Part of a small language model's weights.
Architecture: RMSNorm before each block, rotary positions, no biases in attention or MLP, embeddings untied during training, normalized queries and keys, some layers without attention, local attention windows, gated attention, hashed n-gram embeddings, weighted sums over earlier layers, capped logits.
Training: 955M tokens, 7288 steps.
Each number is 500 + 40 x the weight over the matrix's rms, rounded and kept within 0 to 999. Layers, rows and columns count from 0. Numbers have three digits each.

# layer 4 attention key, 384x512, rms 0.0485, rows 273-327, columns 128-255
507501507503487503506491503504489497504498485502494513513501484502509523498522521524492497496521510505511467487498521497520501503487505512496511512487516489513470517529525502492511504507510521516475496509492503513541496500495509501487496493510504518484515518508495503526469485494508511503518510495488484524498497537515502511535492498519503485504501498519492505504492498502496485488498
497511508502474501515492514497491479500518482510495494504508482468498519505511499481492510479498503499502521493502497492517532492499499500488495511492513488502486501487549509519496499495500509510492504501496523502525511500500493508517497506486503505508515512504489493497497486502519503493497499497489511484515497500507502504496504516510497491491496488500492489537502499501509470483519
531494497518475527524497501505483514492504501501491510502503495512499514506525525487512493527497479503510473485490493466515489495491511515498525506487508510515482509484493484488509496503493490486480492494498506518522501482499539524484509530502518500488527487516501498504475493513498522515511511489499499533486499505487493505569494496494497511493477509530511506481495509502478507506500
480523480487488503477501480494501495498519475501484485513502503480530498504488492490509531459524500497505512494495473526506494474505478485519497530501495489495512520468541511499474501506487493499497489494506511487483482516484502504514484479508513515502498513484501507486473490481503492500510504485511503483509507497501520501446501501510494477522522472504488478511499493496492513489507
502507488498489498519499512512505500507510507514508506490517500507492502507516526519503504488496464512475494507475488481490514496495510502491503497500492528502474534513502521502496494510499511486485492475510516503497495514508512527472489536497509497504508498504516509506491523507488531524493495489498482508468493502493488497544487501501521507495486503527512497491487507511488509492499
463514514503505507508495507487524491514494501487493495509487522499497500486482483514503493495503506502478513498488488503492509500499476493507486502495488509490483520494519498494486511481494507498490496507500510484501499519510477517506508503498500517518510512507499492491525503514516505509499499493522519491509496499522506506453496495511502525499515482506497503516495498512488490477505
521485520519485496509495508472487486483493485498511520513518478497482514481500509506497493502493522510517516487515495495509515500476507491502499508494493503542466492526525507496521512516531510496492499498483521518549518474485505482530525512488493514494507514509470498523501482509527501495521499503506465484495482516516508502519524484508501503495502482492489491508489497498495476491499
506503514487539492465516495509511505510498508483500465500509482519510487504485496499496502507521507490501491504508518514484493492519503493498490479503490501477529495493498505497497483486477492514512509494509491478483484502501505500507506486505509506510506499487519507488518489471494495483480506515509508489515509505494493509480495514482491504515502519501494496487511500482503518520491
504514493491494515472514503501516495500517500483487495500494494490492508472484509490478498497523509498516520498494494528506505497521499481496501512490495491500527497475509513502500499491505500504512499518503498485500497501504469496503495476523508518504508514521463492493515497507498474502485509497513512475505512490526497496441500514488506476514514495493497484511502507491495506490504
508509509532502495514490528497499496504478531482498518515509515486491495501504497512499490511488503510485495474508508513486509521488528499486507485500531533488470513520517490500510491499493496530489510486489496506523498493519500503505507515508505502497503484495494517503500485517509515491501513518480473511484466499516506525552512490507489508499480518515516499499487516498499490493491
531456515493502507479485507501489504501491486478501513496491488508494490494496481505506496518523507497527496475504498502506509472483502496500496498508506469500493469488504478530541484514498480497502526519480496507552516484489498499512508503479481515497509493498455486500511477509524474484511507494510505496491508476492494511506507466507520493517515499505503491507510513476500475500478
490513500505484496503495512494492495493496487514490517509490497480506498499496495525484495501472498511494515485520499483529513499471483485499492522513476523518494499510519508507522476499507517485496487506501509498526506493496478496512525496512515497524507504500501491507495491543515493517507489497493485488508485506528503496529497490500486518499495473532485503514486486526482480478510
513514509514518502547506477516497495511490509523500501506503497496496516531507516514478502526473494498501494478512513489498501519498504499533504479500507520521474512535494511496494510508511518515473492495509506514525479486491489503499523506497505497510488520493510490521488495511505506485509477476485477484491479497490502502576483515478487520503468493513495498487481497510505502507515
480495492487516489524503486510511520494520507508500464501503516504516470516513505491501505480492493492486491528476489502474486514510487522501496485519500518487537528479471498489483505509494510485508490493526502490442496512498493528492474495498489477521477499508532507484509509478475509501498511497507526503526508491479519479478477506502488486515502501480493520492523491515499527515517
491526496505537506516511486516526508515516514507495456516496521503493497493500495493496511510502515516499507519494468500489500522518493511497495488493500533485503522494497519479488480507507497509489490471517487474461479504498472503514496515503499502503499501487525502498510518490493522512497518506497517497485492499500499492447511485496500519498496502487497519507485507500500507503496
517525512489521511482496508504493499524507504492488495519508493500491507468490497484483506488531517521504508494497502499513493490506490482499494496504507468522496509501530515519540510515505491485480516494487511478510504512493491515516500512478514515496502500501471486496495479479518481494518495511516508467482474485512524494486492490512529518488494490503505514516494521483497490481460
525483513494475512475514489504484503500500462493506502502508493515488502505524491495501484476510476525535480486501516496504516515489519501485523502492491489500478522522530493516511459522504501497497522512496521499524525481478526502482515520492494518484520517493497499514488490528526519501521478508506490508504522510503503515558520508475510496482492489518503476473474502501507529505499
488502491475502517508512493515509522486517492527497465493469537502516491501511523496492504500524512516480519529480488497468499539508494530491482485511480528492490514512486489471486492507495517489506478498518508507448488514513470540484475512493482472511505509520520497492509504498459534502483516493494541506511499533487491489425503493474482526515511492496478510481506477526506535492514
496517489496529506510524519495508497510488506529506500510514514480475522521494501520480508513504536522475497471506464504486508512504524518495481499487480535508483530522532507504515491498490504526490469497492481510468479503497488500526531514513477517484495523513532514513519497505487519509474510492464490492495478521545487484509521490502482536488514488525496513518473481516507494474519
491518514516499511486528523485505506490500496487506507502518495510497486497482501495497503502493496491500511484494485477507491492500487500516496511510501501515497498494508505535508503493510524462492502487526486503507509503512489510490497495510545488500504499498476496506492524511514500525501509503518497507478510470483515491504502504504515494478522501486525511507518513509503492487474
527528524512506514517508499496497504497488493503499538523545515478474518506507515496491495513446465500511495487497502502502515486500490510495496502512480519495464515506504498492487525504500481490500505483509514501484491480506490501486520517496513504494501505484529495516505529526520523516501482511472471490483467495529503508556529526475481494466477475514509487485493480541526487499479
512524523506490486489494513483493482501506473493500523495520486473481531507510506532511498500519493522508474470520514491518511526485518502523500489479488492508468495543538495498507503512517515498487489510493499521509500461477521502494523514501455536499501525499517485517487490498501491481512485524494497486477486507497491488593496498500516526478497495520493490485485493520478491505481
502508497508510486494499509482513505509474500509492512497494476489503493482505507502489490475498459465511476516502503511510486471526490490516538490522503515508524508499495497533483526491489486506478510491503496492515522510492525486503521469511515487506485487469479480505522492482495450512499506494496497495514491497485532508501499518503512468496492502471513511516493500488519493514511
481522485499515507527475510525505469499498520496490482507524512504486484505509487478499527501545487490447519508494495500467496433483479488505500482500500501499506535501504494502548521520483486474496481489498487504491495495522472508511499504517480486509508502531509492495491495461463482511481504500471495492502487494513520492447517514511487467520523468497508491553491459496500501495512
493487478488498499519478493508476504494518497487507491516520502521484520462510528486475533518479503513491538476498498491499498479528501517480483459524488486515492521513508533482526482494490485501520485526495529530495503491498492493523514509474490513520512491534522501488520497475477519516510496480491457452522511498514504471490493468526529529482515484518470510515500499491525449449524
502518510493523505514519503480508518470501509512514511494503495504499550517465492530509495529476478523474493502516471500524525509493519514507472489486483514484508519503512496511485505541523503482484472476498523521524506484493480541526535490511515497495486505509512462506502487516545511530496503513482491509458486493510496491557510501501491503471530468531483477490477490552498496495510
519511497519491495533468543506500494498477516485482516514532523486478490502498509503495508498483497535482509508510528498502523483478471487517491492487471493516485499502524502479514522519529474462484492486512505531484499466467509501529508527488485486503504505493504493511499528481470502531514502489451502492491492480503509483543510494497497492477479469532524491528512478516505484473514
507540526528485552478545502486508474547486497491496518513536474474511477539489496494489502529506504537474482439475506487510565449473526507501542471502480542513450544505535504520527522466498514528500486495495487505514516502512489500500537497524498521495489516496529537498490499565458511479472501481492515508448480506498489515610525501475500494523521471496468482515499494498480505523505
484481540492505445499499493521498486461493493489487488513508482486511501495477490500497522532493447503533534481500501504492476471518502491527488468500459460487558498502478498466469552508528537458501462513476491518485495486479504516523507481481499460500534493494457507497510492532523490527540499489505454492492511448505484506510492490531526494495492497524507473509463509562517486496520
462501498491537504506505499464462512507535494542498529496505523462495515522480501543499522469519505506510480511504509497513512509460484509458529516507511514501481509518519494508539467513521499478512473492478499505513515489524482529487543503496509516522480574509491473514504451499534497510510476513493505461512471447530529528587506500508472500465549477481469508501491518521518524509500
473509487476498501486516504492517502560474480467480408508479521491507446491522485514484556485502510496482482518530491491492552481490481509496492518522505527509542572493491515477509452476471474511455447514475512438450486507469464493528491487520469473514478480532494512484516509496485500551510560471501540476511526519494494556414537464517478484489499478505480491495472472479491481475536
476480479521476482470460496468490485472513491522491537463497484480547467510515501489466517493469540498525529482503480488533511507429477470476485532521478507487552424524494436557483500516566497451533493484461498508482472487480511483508473470502520532505498508548437495564492505504536481534535519509499492518506528472479476511475510519517507473506471545508535502499446517523505524480455
525500520495477513485528461515477493485561491525505495523512504507521497502502465508533505516489500478495488514512473491494516498502524504506507444481459495514477484449530484491501463508491475484499489489493512472485518538553455502507529491522522503518486534538518477493526467559556507499498500499506453513500497462531486498630514494481502471510553479508549453503504494520449472499507
469549479483491554488520490545552496496470434490484470517434495478481578499531520484493436497454517514477559472459467541505412527474559473529553508528552491467472559534513504494466516544486455514412505503567460462582482472463539500521439456507470490451505485533533499521514535505498499545465529500544516509500520541436457527378463572499472496568468493469479512534495444540507582475415
476502515550528448544476491540514505518475509474464486495478503448506432486519531532508576489532541513482512563520485485491549509464517493465466444511479483538489527484491489463509536523489514539474511510474507448468468509485488498514499535490492489528499542479475485468511458497509514506491530494489496490525469439530531487501545502547508463481507503519554478517483507497514449531575
492498515512545534514561488452509493504540461490548524578468524494559447521569541539610518480395504490573472495480472459492527547432451584478479376456446456477470480453433419407465461518476503432513469508557483521381538533545441450472519470492463521551491525470515489528565475463551509501465431474562548460517496432541483475564467484479477459506523550525539454462564543497483488564493
471497501570457453548472497527511475523481482536474527435502484495514506487501536459435503458486484473505509514496507590528472516473519464494494513556454487529600432538478504511525543497564509511492507486416528451495471434495508516555425519493558498444481534495478447545487498570555476495556527493521446491486489515469518516438491548555501443475511497521540508561493488569561547450488
464511550497384500587539502487456520564501499462497566444510497454507510510459476539515511520526468516492493504500471512562482426494581489511539459491506537562415531477516525569515545562511449473554515507496513458526499504459509511487562562469535495450475516541536508549482568488511490521466549482526446504447471502467466423530513551500546474525483473518498521545445510534498418470497
483457435530365536555497472531439490564438445504527543548498422510483595493509505521519477499457409526450476546366482501559527519431542436508483483474418486573426460483438522512505525555452496470519519524521588468500549499438474512485453529522547507541493504545484466623470471548462494503460491472569489499474479515414456435512470564490562485499514434533490466388528538554493467488454
460454464500535523531455474488574493398537475480468535517468456588475537515446486476541444497436458445486521445416532542498396576421496517452544533562512511533439457585546476409530500580565579562438522568561399572524499426499508501474473440493551524508457564473571447575538495537489592505522422536515493435532485515512561481437450526376486509424448516480485519468593515439497669474490
521468520450449461521470506574545541530520466386405486516465521562477469445521490572570453580551419492501614532533445562534445464552554509479497486510476472583465561468543478464432572460473426441453531472475538462553456519467528494482493535424447392448488455501521548341546570446470523452421508487543483539558487456466435543562514527523502528550456485563590477565448485460508465498469
399480528507485568443486525438505425505491506490514484467521500492490455496466483494511444560426534430527545470526566440592483497462423522473546572369600501481481460484530433546462511501482375491542537515460413458494457523484536491485428426527476561518465492541458574557556528518499514584440484486522480483501604505448539508460502552416478504509491520527521539449429513480521450480472
517463504409482509462502412480543553505408392360523557470521477464458456528615504507484507441459448455471498592452531416507619491547530509545515487432441480426595517432511511439521493526504555530522509530503521554541427473384508478413565548532493526528510556525487474446516592553523515629385513489508538518507476562525551569544544584570507532436544437580474505364464476471558511605567
543458517582453614513458587480464576459569541466371534456493472419449536468454481490518551558468497395401591433386398492504546478463502518462544470530471606567477544426561548694560491454577484521524556550531510540512480522563477441539626563455516468450452627446459566533563451597527475529496511526544352473502511371633482363526595522464405465443618485531514487521396599569536537519488
524530535510517563489490489543509544606531463465501541527475472648473512557560474500548442505536556487595619505506507505594423504396575503520519452469523441478400526436599416522390486487446413537534490445558473526594483518458531490424460519446470482455515567561488500447486502437519491512475459523562544480510512549501457483451545483432459459558531516449533500550416531519606520555494
533580534521520537515502455437483522497435507545499362519575461513457512472474481514498616514529467467526493435515527547464474463601461502541527461479495541547522467449516536539546517480469444485454499477484526517603541488525409439621469459557367509467405439450457505353552466566477613445464535472484404545534466523462534520591433551599494493487577537453473483530466543478435499537621
598501378509547548377500461561500387525427560557578540532467462430504429495581632417474602441453516482376476601533512486402581463465455391471435405466457516532508554536526500515442473467384470533475438455397523390568523568428497461524382501564383552537441415506444480525526482574485562531539428445551460565438552489389416610564459505534518470561506470532499419524523467519424412552401
421484500402478501594551444402453440525454360484525457512481469509566487507538406472568532558482467480451317419500451467482596509460542539507576519484482497453585418541549455492494379530545548471448511602562429551463536491454440530472578432464476569539504487534569454641475501593557532463425521532508540576630571503526437559417545447491529512510465480576507514427520488412509515458539
506451487450526507502523588599464519475514523575561548522537611562403499572535444471564519436483568450534557578579457559459470518490496507439437487497526422505459502584470459480504525531538611513503491501425513483527596498500554583431543538488487520584529483543456401567523428546578453480569449460546522479458508440464491467536532465479586510379494512552515463444551559530443419530587
465481522550573586463559521554429496536560576564448447545510550617479390562435474480629493491468440468567597457542507571524417429539374628500541466440551565520463658536442486375523506466467465494435593403588436418474545486644496526529418478402537540452598522477443323605492491541565445432457376521507561466537633530486509513415523431367525480426571457534466412558456496555478449451323
502420494500589554426483505629559488467465362478379484514533535509461465465497464485517492491569499468555476497481606555504501558476542511434596447417525422469445436553578557529604533524589553499416452602560548455519459490442444508516557602569570453470515469486466502489534502549615545559510510473520533484515466548433516471624516518556538510566412460545530476505463521518446426567463
414495429403509472510443594447425443471545474540469514430547576581466554506518451470497538445512493450616493439618499593425425568591529497408451389486538478561443464575574516589535515466533479508558497470400576464473530595530513405521511486412546518619521483554417392498535512493568539476517542413654443434518487458579470483587520487477513519450558486562582493502439495489518541571480
554508501566496495522540455509507428558464442435470655507530505460540468426589412490553442539492461472510478478495583602453580409487427490477595562524546526470481514564541545521537458551565462477441551461446461421468491520487464471564485534503509492458426557474471547529553544437513589435484536653431484429440480530512552522483488494469407495488404531487541494573525514572450519476422
461500614344531496524562455562629340447489536480602493454564592430492467491546528480614532375492479563642312472547550504360469539602456517547585490533389612527507538581466537375487505485455520482543450434481407442515512421475620555564515423482449442529517446458543482475506533483523412462468515630486413435427459573648501593378453462608491514509549506547562396474515450537578503507614
525485514585494479467410592445407501383564468497430516494474538495568435455396502553429571497472564566497490450433439501486414565509389497502461484604618568545508488486558603584484496484506502571548425462443563459524461528505576516491552491433527536569471493516519489446494361401558526486467489531491464389433442505470520427649536488562494556449589452522450460508531490500473473506500
# layer 4 attention query, 384x512, rms 0.0437, rows 274-327, columns 128-255
497519521472499536492499501480507495500500506513490485515477526565519535487494482509506498543497484535494487475462481499513478515496503518507525483539483464498508474491472498501497502490517478488540496472462481506523504529492532495490475478482513498485516529478498489507506495468470498511540494494514526554493555526477477519492506490490487512513521512497491539450468500483477473489449
527518501538512496553491524534499526507504507522516507500518506473513480539480474485514488490489480490488527568486529514498499483499508508476494579495493491527484523509506502515482487496497476438466527540533500505491553518502456492494530513547484520519506508521463533436526486535518477519481495490470501491510481510529504476464505479504491509476522478517492494543518481484496510539499
498471464460486528502470498481516464510502548495497506484463508518498509484514517502474513528485498537465497493501480499495496531491483514507520496527528500490485527505475514494564501493487511531505475521470502547522507500471497485468488488467499505462492529482506476521490513481489504496475505467506494524473549506494493509544484481495503468520476535492488509456497510481490474496474
529509497562537501536472527523484536520502509511490516497479526486509501539487501474496508543498497527473489548546515540487485467515524497468503560518485483508471476507470486526510501519514476460474478504526469550490538482498471517491530509531464534511509506521469523447539492536464483532514495479444493494483449488529489515486539454501486481478517491525536498529512516512524498520508
519479506495488508462503450498513511484521505492500495491496510500506566491495515496511516513523527539488467489515490502541500499531533510516523476539513506480537465538466496503486509493511508514540480473502492509497473493482510491506473484476464527463488492471532506534498494534477490490518507505478500506468494499472502494563500516503469463497478512510497500488492520481534479492476
507517532482507504501522474486505481516492502528473467494496536491550557506473490501480525540516473504500481485474505470534476516555522527476490499498466467487517480493491492509432502519515475474562506472445466494490530507508483493541488481500506513531503522452483514489536515529498475498527498511497525513502542492487501546555515468499479520517544481505512520481502471470502482514461
494504493511505492505498499508508507499514482454498509497545486458484465488527502475513504456486529486532522499509495491485533506489475498496499479481516523508491479509529484515513519491502526519438511516528511466506498493508502487498507514495486516504496468518516486534529506494509504512510491511512496475493460490497483477473504512504489511512486482488505482505483497530493499490530
454472503430463472472498454461494479457484491505495474483489485500491508482492509517501494499510521491520488435478493461485491545485476509534485433516518520495502470486501502480514508484493541544506506466454502494511436499485528491515453478421520468448509499479574458569455528458484499477553486526537531492505538488447490502525461523514491509506487534500482536461489509502455487483481
542518498508515520515496550520496539487517500502491496495543493514501523535510503493512522499495496522508509554532520523518505469517526470460481543534483494524521473497492500518481493526478463499506503457525498523508530485516471498523539517539474514524499506524489536449508491535498467497505506498444495502487476519520524503437498501500488490486521480513491485500512496511523471510484
491499547472439485499524487490498463504507473496496495521514507501504528461498518480517495506476512485561473454464492469521507527523504524510497421500466491486530476532493501462453517524531521519532522454452480439475468517491518489517463510463531490478503488470511474545481510497513500463550454536539506525498498522473524488438495511502479546522484507499519520470475475532513504499500
518480492486501528489511485492511517484498525512502473516476528500479522518493503521490514505495488531465479510489484507501464474511540492510507497520499458488509500475508522506503486476477511468557463505499506551508500485490490472510485454511475490484488518499502494487460506509479497487475506482480510511476547492486502535578479523491510477477514544472506500501513522456512488513459
542507498528525523520480570514499530529499511521461495520490537537532534504508495489507519513507432483454494554518501521512494452516523505473501545510471448528497475454496520519499520500506458458544477515506482537496576512506468504484548492557468503541510514511451545446552456555485494540495514472471473518516482485541494518469539463506504500502507482520525498501530542523512502526457
519494466537513513504487527535501514535527513505492529476484506474478470503487509512502500508515472470501538523497499518503514479466492496510510554472499513499458534479511491484512511459504478518451483558544505505517546560477505496470544503561493520477542473531466519499524510495535512538480496484499479508493498484537470511488517473473517478496515493509518504544513537496459524508508
518519468525501500460485532534479535508515495460528538512535469513449480491493511509527504480506562512506492536526507538505519499462487485514504506512513502528523516531514528530510495492450520532459491502527523487497487481474503501428518518510526508491492462521540514518488514463501498492484482490481506458493490519536512461462462516502504459487494509504498472524497537477474526504563
491498501484475471485531480491507497469485483416520468492530475486461512492486461501477503519527525491521491498479493508530503541526512467548498461476514550466522485504456502491483514468512510528542483451449481481514469510507501519543469509481488484499501517496561524605489516469465525484543486494535486521489524487485490499549492518506464494535511535496478498475482470490532523504534
474504515466519503495486486484484485485445501530500478514455550495493496480502464524472482512469490483482465482519509469494484455517484497527497502504507477495502480476501468513473523474479510481545500521463494546527496503509482476559521479505489507491485493471457470462499526532510479493485540485496520517525509472473501517580484492487504508514508509519508471501515483519510487515454
482511472488489483520519505555533481500552524502530535478498477471474477462476483517526511482505508522527544492485476531508522496466490472490499524459545526508505531505495501512501528488504501528426483504546509486497480511468513477459498478518498524480473499517500477544484515440567509541466495506498493482539505491523497492487504487488528462479502503489530540529498533524467540496570
498474459502498499498509515471492519445510539497511485477486499529465485513490497464534517491473511527463485557533512517504481453498493476512500514529496443502556507511510517521481505487462524489511505512562511582528501471485491504461491482511482478500456514473467482443488514499519476498465501494493512460468541515532505536616497507493524461484494524504507479501515553477483470541484
476490489481444470513472443502490471496485534497502510494479504484484479447507469526516486495521535507513503453477487487508529519485472493513509483460497513508504508515479500455487494489513488505512525527478499453483460502498524502501476493476516509489502524477539471543474530457527508464491482544528509499523541484510489489555462494488487498502496519470505496504522484467491515489533
484489477521457523485507515492494526464488510549485463504435513513492533515490453508462504490544464522412501537499522506472468451467486471474524520520488444519538523467528507504486449497493514475539468521534487555538549463486462513479501455530483510488491511506417486428521483521505477507471551476459505476493545514544491547628504514475559476459538519474493518519511532478488480495509
496500508474507506527506531478492557477469526499518462469464512523478541527475453520473451503484473456454510523508521516503473430541519496519494476483519454510545488485516476526445454506472519464541481498499512555535506492493422489532513467524490472551495485475423560449516477556473495489467521502522480484494492478481508534629536524515503490469525549465494460491527510492532482532468
506500511515514527503464456494460498502465522511460515468474504483541516553483479533484525483483453500488500536533521465518465484508518510482486579528480496495477454520464462475511498496523479463523493550479469568528530496515473487542539495539449506527510524493480542478531492548469515508493500522544483500497536466500496528531515441506472547534489483519537506525542480476506476522423
502532525514497524484537513502506516493571514557528484472510495498509541543485515490517535486498502525452524526460456564503518496523483496438484538492448504495529501507488521508439480463541535507493456534526486516437491490474479499465533507536463500529470527487544510540517521533511520510499471507503511481514504551542506502452500527506500549476551486495453537486456538489448518504558
506524491488492534521526477475544507484504538483493460501536485492473555562488495462496493482503462461500500497544470519529469534557465488560484500492504560428567455516484510488433533477480542499552452492471533562512517533478442524538464517525473506517496520502473498528498497541451463509527501482561487490466553484473487536665527526545496507487460557462514485537485534458523485528414
473481481530464533539500516507448494519494544510495469499492529457460431514518447527474495448508502479478501507483473472493508452533478467471494500437492490510537525487528498467474488452459519484485472574522513455496511474523433521433502518537492490500493508501475478463517517519467512476425518527498501508498472502527507507598508538485520475502506529502504481529529505496555497470491
508500485475511522552482498408479516457469521575468474514480533518499516551485482556491474491487459487479482510510470488457469459513498529500497503514496439489552521508532547564462466480464524450591486533508510554542547471477451498524532455534480534529488521507419508418492479578486457471519539529529459482514535475490497550672533500527505485460503521473474438530493502474502476503426
473511503433434481502519483426498470449489518497484450423451487512523487540517416541472449547509474512442491490497479514469485460517524496493462504476484466496571460521496487515489479509513501458523490539476480502497469482477522523459480526493477507489517519431464513445515484483486495488435536552515517467523498493526524516643505536525486519475497557469506478484463500488536457520508
509514466467490521515494448443498506508509495508462434525493525496495587494521460507470531436500467498483461482522521473511446516480519525496473452516530490499478471499515465520528457454515480477564505464524499505532536489517503471538433494520500527505458568528466484491468491535473516491556482485510522459447544544460502534586517519533458502470525525531429522490490538483506577497439
497474479513473528497513516494487508517531537565466437450478561534495539483487452486483475501473497527445495499494530465510505482490552480498499531510514509516534513488476498534502492501501518483492450528449448525513550477448490517536490452510451462494476533475471543487512477522521519508470574517469492438522554491500510552647565476496483502471530512501488504516467485460455435522489
506522506514473507478578515520562472486545522494528500476485478553514559545518530449499452539493477547447552549506483532500451485512535530451468510508502527489503463506491508409499540482479505564489517534536486563497485530493529496448431545564425486478529446508500527574513536488490503570480486452489511515477525534534548495430515556484519556521552499529532529522451506492453516501480
525482501492518457502548543502458500576535505452502523508500535560467532442452532522540493521500538523573479520522522520524512534548500482499471460462506492510562459474491513489517506514507475464485476444472527468460512549533476477452474460511585470515506517441526443498469440551547453497588489469539523520483492548500524472449490498518447486520492448514482508490481492566488495530509
529466513502499487448488433514550530464448484470485461491490507490488477524481451515514463526506452474509485497494490489530504484600513518537479435466434548470511549506559523454475489455462532454520462567504535537466528541518482546487514491459468462522491549425486517508536525515469493447454515534541468515474527463457555503642474523457499543469505550460532501503575487486560523527510
521513472479534556565492493488464494537514479559433462516468524487468519520508530479482500464501513465505503484512485497470561529497515534461489493499481439523463542455495464497513542515460461477511470527496466474520509498491481480571502497550490490516500524516532486518503495501475491462468542512515485573504508471507512531516528528455470483508457501511521481532465501545475521479464
513458518471434494531453492494510472518528535524499526447518454516484519501474448526488499458506474488523488487517504467550548589582476546531514527457502608480550445464488511429490515450556534491500433486456469540512501525447436521589581496487524535472522541432448542473579513535512470539521502544486430531515554486503459445525486499461440493489488576497507505504546508436556436583513
420435489506486471548548470502493490495537519488504483507528533484509533497497498507528516500425581473501441527493478549503538536503501505496491429504514475509537472488491458464443512527523451475559464439518492443467546490500472506475495496544508440526525537441536491554505500513483530504510439504483453541464483464530517451509489493470495471532475493532567488536557492504455492533478
417544430511495524543474491583427489548491549541512410491548514482475558474498494437448552496554466490505521504546490473518533473498523480542493569594532468548496492526455455600486539557567482511542524442473517474574496443495488535580432524494558541408565539658512543518439445528506552486563551519474483459538483596496480555361468421581524490457469455539509533467415473540538523434510
463464540496471483490508601585577545562509536510517509544454467470495404373493478461488558482482458378444484569440548457533560528476592411498481473409467475517439490457533525517482527500506489503533568472544527535468510523505544505585492606613565488453573500547578483575586538443410561448524559515541403512509430524454492475582470534423577491472450475560486399480510556514595514518429
457492531492494507495507469523459534455447437466579485534462500514505613527542505498528488523470414514519452512424518505548491423466491465513415430479505442539580468452536538427508426485489520492545497483483528499426561486507490484503440498558513470563475550509534483523492497424483570437513492435512474487485493481431521502554476551493498484469544498513408510457544474529478502516547
494490477469427425539499487530559443560494524351510492529492485556456508535469555490528484595495371514500582533450492554498461469506513519491545462493459463571457491485625480510570477493535503462532556441637535488497516483509422450506558488452506499455417478510407521532505586567503519460521471504554466447452522533432493485515484526490549526519446444526528514521444496478538638479488
564508475506526439505489588490507611539524471508497400425492506506489464533463478435491480570548460528505503483582425465590465501528469474482473538466481470576483566457522532524514521527530518471536517512512490493486505655525531463527457483477509443422521510470522453501562509514456441459458561507542475532563516423435464499489512442568492450564540416561587409485402406529487523562516
406477458445442564489482495462572421499417455568478558481521510550519467452503441469384443534472511471453603455558520386598466527468459467483516598533631567419459527487463446486495531488555497479513543519456412457502506483440484426443434542526464486526471445470520459456500570460477460519416490550508532446522497548522520605459521543464510549562529503513443521422478504484469510516462
497450426543418384451438496526512490541447421528493524512533592522470480491636458514491486453531474508484449561470527388514524515557558484548474503553488506452602512426481538460549440451389546494523511640491447445524435505505507492445489554501482460589485581478528485403552528410545569473404525535431476507561501442508519488539500558524553463449466515489404512504499502497543506609555
441515554520497575453516539466405477602566517510430565496491511501490474445554518522567621543495494486454585464527395425499634502505507454441498465540518452549444543359568578586493506514514499474464562525554488474442354489446416414537570539424497472500444520565489462443486437495603416506476481538538394464485473415537605484523482507414383391550575466505513583538398580504499596491522
483490504451607454537493503525527514524530508586470478510426572599459556486505503432432415570528495505510646488512407354426428517452411530490527534412489440476433515532566404575448476520444420564532511442486478501458497573532489438444406519537480465579533459455487521461450569544444513568561499549538507521508492559582473510488476493537532502570436469490544507576456474471540545498512
506565572480497491488461469537409496475518519489513473504451500499374550577448436544558548550587619558501498573503546632534594488540470454553515586515496477541496445465507456461468463459418480502447486526530570449432523491403467459481519479540401482485515504498539493502516565586488507463467537459466556565520474474539473503301467564430476453450644507551514465386583559525526430505766
549421435442494556537510471579401517534408533530550483500409501450597520547557532501483517521506563484522507492554473587521635440461460510569437518525438460499510587480468415516489469498485525555491514441484493386491523543487577519504470523561505569499434454456459482487510507501569515572480359429460432573518502465498454574414507498521511362422443443610489498438586527523477455459562
486504539521432467510469482429470500477550416519449341567429467532537448532427515465521466539437492466478455448519513504524496500437508482480629457443428542390485447513461511550487426504584481416491537487563438507490409498496464515510547511552506527481459533486543520585518465594508580483524477571433455541544485528499461481448538475559522549455511516451494443498447545465497470497498
456518563453475479511493533549409479488588515536458502444509495611476574514479532486495543402506525474518532579529503518405465566460474582529507414512545497427464526531543419526481493445501545498525491498471486450538512465461566573430560469489479559577449532465502561475472505519455455478476429492544490403448447529489528529436565565458529492476522584428381527456495554540516419485480
534448539545463527623510512538488421491525540423482511551518505560423512535448478499559547528500418466555559476440548534416464571536380521545464574451538625482443502503501527431442531490545487514413551515442535598491603425475493585567416404506499458530559492505469399524451578543525480570421414487484516561527546526438506414541542467420492556457475514621382521528512485512511516493394
563483409423535520497526528577480487492569429440358584456493489513469467507535475499581540554599526440420512424503523634502533533509524519487626500434546455484482407559590497478618471522579531521479514477661429488384427470557497550471486561450510436452499378514584526462540482577542501501381490582569490471574437564574536483425542567506586599565452552497434551511413472435435458478505
429550438464509472522508670433439486577499500540469539430449576508511558479559553510514551455508530483580488486560492572457507563574551501474420558548550438506432421506507400565464538440595539484507564459553506416577531522517526506509540489494484502543518509559413393467473614529526420478451447465554499485470483446522418513608493589525554538418546451517465531465461550504448525543491
455487422472495440538489498494519464575546513480489553490566548398467529497578471543505406488462516520455554471402533564454592466473450520431527511548539480566523544562472505499473448533533541465486529450452501430448461423519479517518468502498485467453451547540536451510511567449436528489532447505429530438448512559548499490407413426505528490554416453495526480489555434584528524548581
479615589416450453558560464511547482584466434507522512471567519531454463540609534503588387427512470459606517526463484545349505611532466431491570458594407591525515546613549510475446457497447413483552467445510484511537508450544535556575444493489485473585476494422498537482525441495421414504466540596519533493497503541471557527560559435582442461518441507453518407444464524506610497488506
498522523577491535581483485475493587496476446589531572519541545447541489515459504512575493500453536534580424447459408491455493528529506512448532447573522533591413549457556532473479542427490547532553463551574492567522406489594608588492556562546387533509542463522562531446418444497500486389396444487440524474458474446542459498490456444531530563473566453469557437476528593417540423379503